Weights of a small transformer language model: 12 heads of 64 (3 for keys and values), untied embeddings.
Each number is 500 + 25 x the weight over its row's rms, rounded and kept within 0 to 999. Layers, rows and columns count from 0. Numbers have three digits each. The size before them is the row's rms in percent of the matrix's.

# q: layer 2 attention query, 768x768, rms 0.0743, rows 544-553,608-617,672-681,735-745, columns 672-719
# k: layer 2 attention key, 192x768, rms 0.0709, rows 159-169, columns 672-719
q735 114:538491455497499487466514529485536508526533479514512486517498473500500476508505473472546520519467507494478473559484452489522535495489484515499470
k159 105:503525528482476451445502522483497486505451495512449496576494488496513497486531526466513462503481492519533468521527516482507476512466555470533503
q544 071:501510492480483496513503505515515480521443502529445470533483509530489489456479488453486492502520533485518497530501450508504503478455499467505532
q608 084:510496462521482471511521529508487503479498492487488503501515494512484519470480496516524475564508485519477533498461439552476499496542487529514540
q672 109:496524504478440458500499467540500537496466499482504488493530467510485485459499523479509474486491495494509531521430497485483507486512490467487488
q736 089:519472496474464551514511474507494500535469500487472520545498500507487486482508497511485527489509472482439442495445474499515557477486522536498490
k160 086:531540516494506496517487458521488490527543472465493481477539530522499522434475484503472508517466547523524441479472519507523462462515515496524505
q545 068:449448494537490491528519532507490520479504542473510539509466532507442490545557523458483521471518463537479505473524545479478498535477478522517458
q609 083:551490506496507503519544514543511494481536523507507532503531499492502471484504485419481524516526549508528476537475456493519512500498505525480477
q673 095:449513520534505522498472511498526502469543460483534483491499530524472502518531464489528457470508472555539550530526503443489539553516485493483530
q737 091:525540486536502485477470497527504490478537466557496515516497512519474466531508536520496483476549540470471513476494527510494476506562484467487489
k161 079:466515462500563519495501480528490470512467544490489474516484493518528512508478486522518520449476498513504503517521518480508483450512529510548459
q546 070:500482523495476531528513492538501486564534490507519523481523462544522512495487508447519500505526556432513518508543466544430523498522529495467519
q610 083:477464470537498485569548486482541530512523476517520485517523491505495506496479500496495469490504471496538516467495488521486460502493489527566445
q674 100:541491485519475531480520537491502531503522499518430505540467511526475511494531492493496524466506510571480483495537496517520531491448477464504478
q738 080:568486515467544514487546495492415499490498523521485519478443488521489492489488474492489531450505503535530543475514512521459495506562444507447512
k162 080:487479472495526484550512490512521499506473555486459519487523490493487436467505484471486494482566537487496469502514510514518500446530477529497490
q547 073:512505544456478505476474480483462506517514496480472466543519495477524470478533514512521469499515507540507542522444496552539512497491466482489506
q611 095:487545511477533480547488473501488507510491504546490501489523499496514511496531503495494499491546509546537470501536480467512562495491487525528482
q675 106:494473490483521511498488521505524562464520480505494527525508508470519484465526465499468494481498518453451504496500481474482481509564479473559511
q739 091:504475455543516513506538493467553542471534507514539493497473536506489511490480489490479508460512493533491428525494510505528517496477502522469503
k163 084:488505470504520520519458500507502511517507486532477486535483498468502535506463517456509523510474498507492519540528507524478482483506506520470503
q548 073:493472481496532461522521527514475539453473494504461456456496497468512535473458536485462515516493476510526509468534456474478509500526522438496517
q612 096:505509546493532481516469511495499449518457513481519472459483491496499501532501479531439499505512441505497502551498471504510516496489509491501519
q676 097:494492506531503485469461532511517467474527523526510561505471501514505493496502488523478473465501461487486495500496536541527495500482504488508483
q740 092:491488497488492526479537500513527487529479508499517506494534482499492471487464485491498458529496553462517489534492458470537491458499516497527508
k164 086:510552483474439461502516503525534525484555527473530495521537515474486530508520511505572523534449472507494492515512489503512440495455488505499475
q549 072:527491502513473517525534533487517469491529531503528507500534510522459483509502539522480529459504492520518490511485504472508493492451495547482495
q613 094:540463507501494469519503520536508500522493469513544524521492489530464494537505561510477507484500498507513485516515488532526502526496500513525554
q677 094:533493470512493509500511520450528515438538529476573520473475462480502475481537508472520527508518504507514493493538516511513497512488464485514507
q741 092:524453487521484510451504474468444498430484523473526573541486510486463506527485516494474526499499517455518525513435512463476468494536503482495567
k165 082:472538532477431493515490488443484488461495522542488498481472528472521481534479498492529504478485519529526521487468528507480457492490552495452495
q550 075:485512531463440444513448494534504505480462473529456532479538497453526481534491505552545522498500507481507527523532430481518508468488526477494481
q614 100:506461500479528482542488513489482501486488514469520531483489482509476537528498528485507517515542479536458537512493485523499491523453482501523489
q678 106:504504487471542557501503496513513511503517505527488535452518512499513472459479473469521504525510497501525510477506548484483513471483498527515517
q742 092:501508569554500461494522482512519508512497499499519487457500456515495523472524508505487505495475523548485523526490505500520519533459535552480463
k166 092:503501504486477484492519453453546514480507527481528484508509471464482497495514505488507508503502489455476504525489500486500470468475528478475461
q551 077:523515516487523512528475514542507487431449513515489514468538510453495518463528516491491521515487550506495496504515508467441480458481518466515497
q615 100:478449518523486516481468451523510498487485515525527497481551556500546479514495459475481479474529521461487493527481493494487458504461514513489535
q679 096:506507463472530504488517492466479513487493520495480518468462511439498524459532553462509551486510526550491523495557503507509484515492471507501499
q743 092:548468519531461516501504515503521492542499475518465466500484480508470503512521520515515460488531485479512523540478503506499513517474476493491485
k167 094:496495554519498495528485488483485531529511520480476521451453502523475504545484503458499531528486460495504546501512495542466516500530479506489512
q552 078:482494467455487517498440517451481492505502454471476489496468530509507502533465511532525517532477467510469535494499520496533519539468557517496525
q616 100:530513484498476510506500505435494487544500478516464491516494501478495518491500504524498479535465489478492521455504507500517473521476510472458501
q680 101:515493487482472528502496542523522457489473525506498475487527469510463482451524478475508506505514487498451487499502494489468474486521496531509461
q744 094:508527512438538510513525507506477490544465529483467513527512511451526536496570466516486510501478490530508510487541440513475523512498559494533509
k168 086:494516465494447497533520489491502521508503481540520528501506470510480444530502466511497491453543553517510485495507492520482478488497495504475464
q553 074:553507504449515494547526480476488471475496493447521491492498498533523516514510500443500485482519498538511538508501489514513496512440543478533463
q617 098:508537483470521515477477502458511488520524467530512483462499484523478494507537510538541524483490476474525547500532527509524489456479525498505455
q681 107:512504553488496520549506486476535472504522463486525503510551527498480517490514528531528489500500509484467468511514511479486485517479504519511435
q745 098:456546513488503506510526477468501530543489487482446490499503500513489550537500537526519520489461493488475520517435471474487501538500540498512463
k169 093:535532489477500510509533491464505456516484499508488522563485535468517475508524456512531507546527489520555460536488499508521507510505503478447574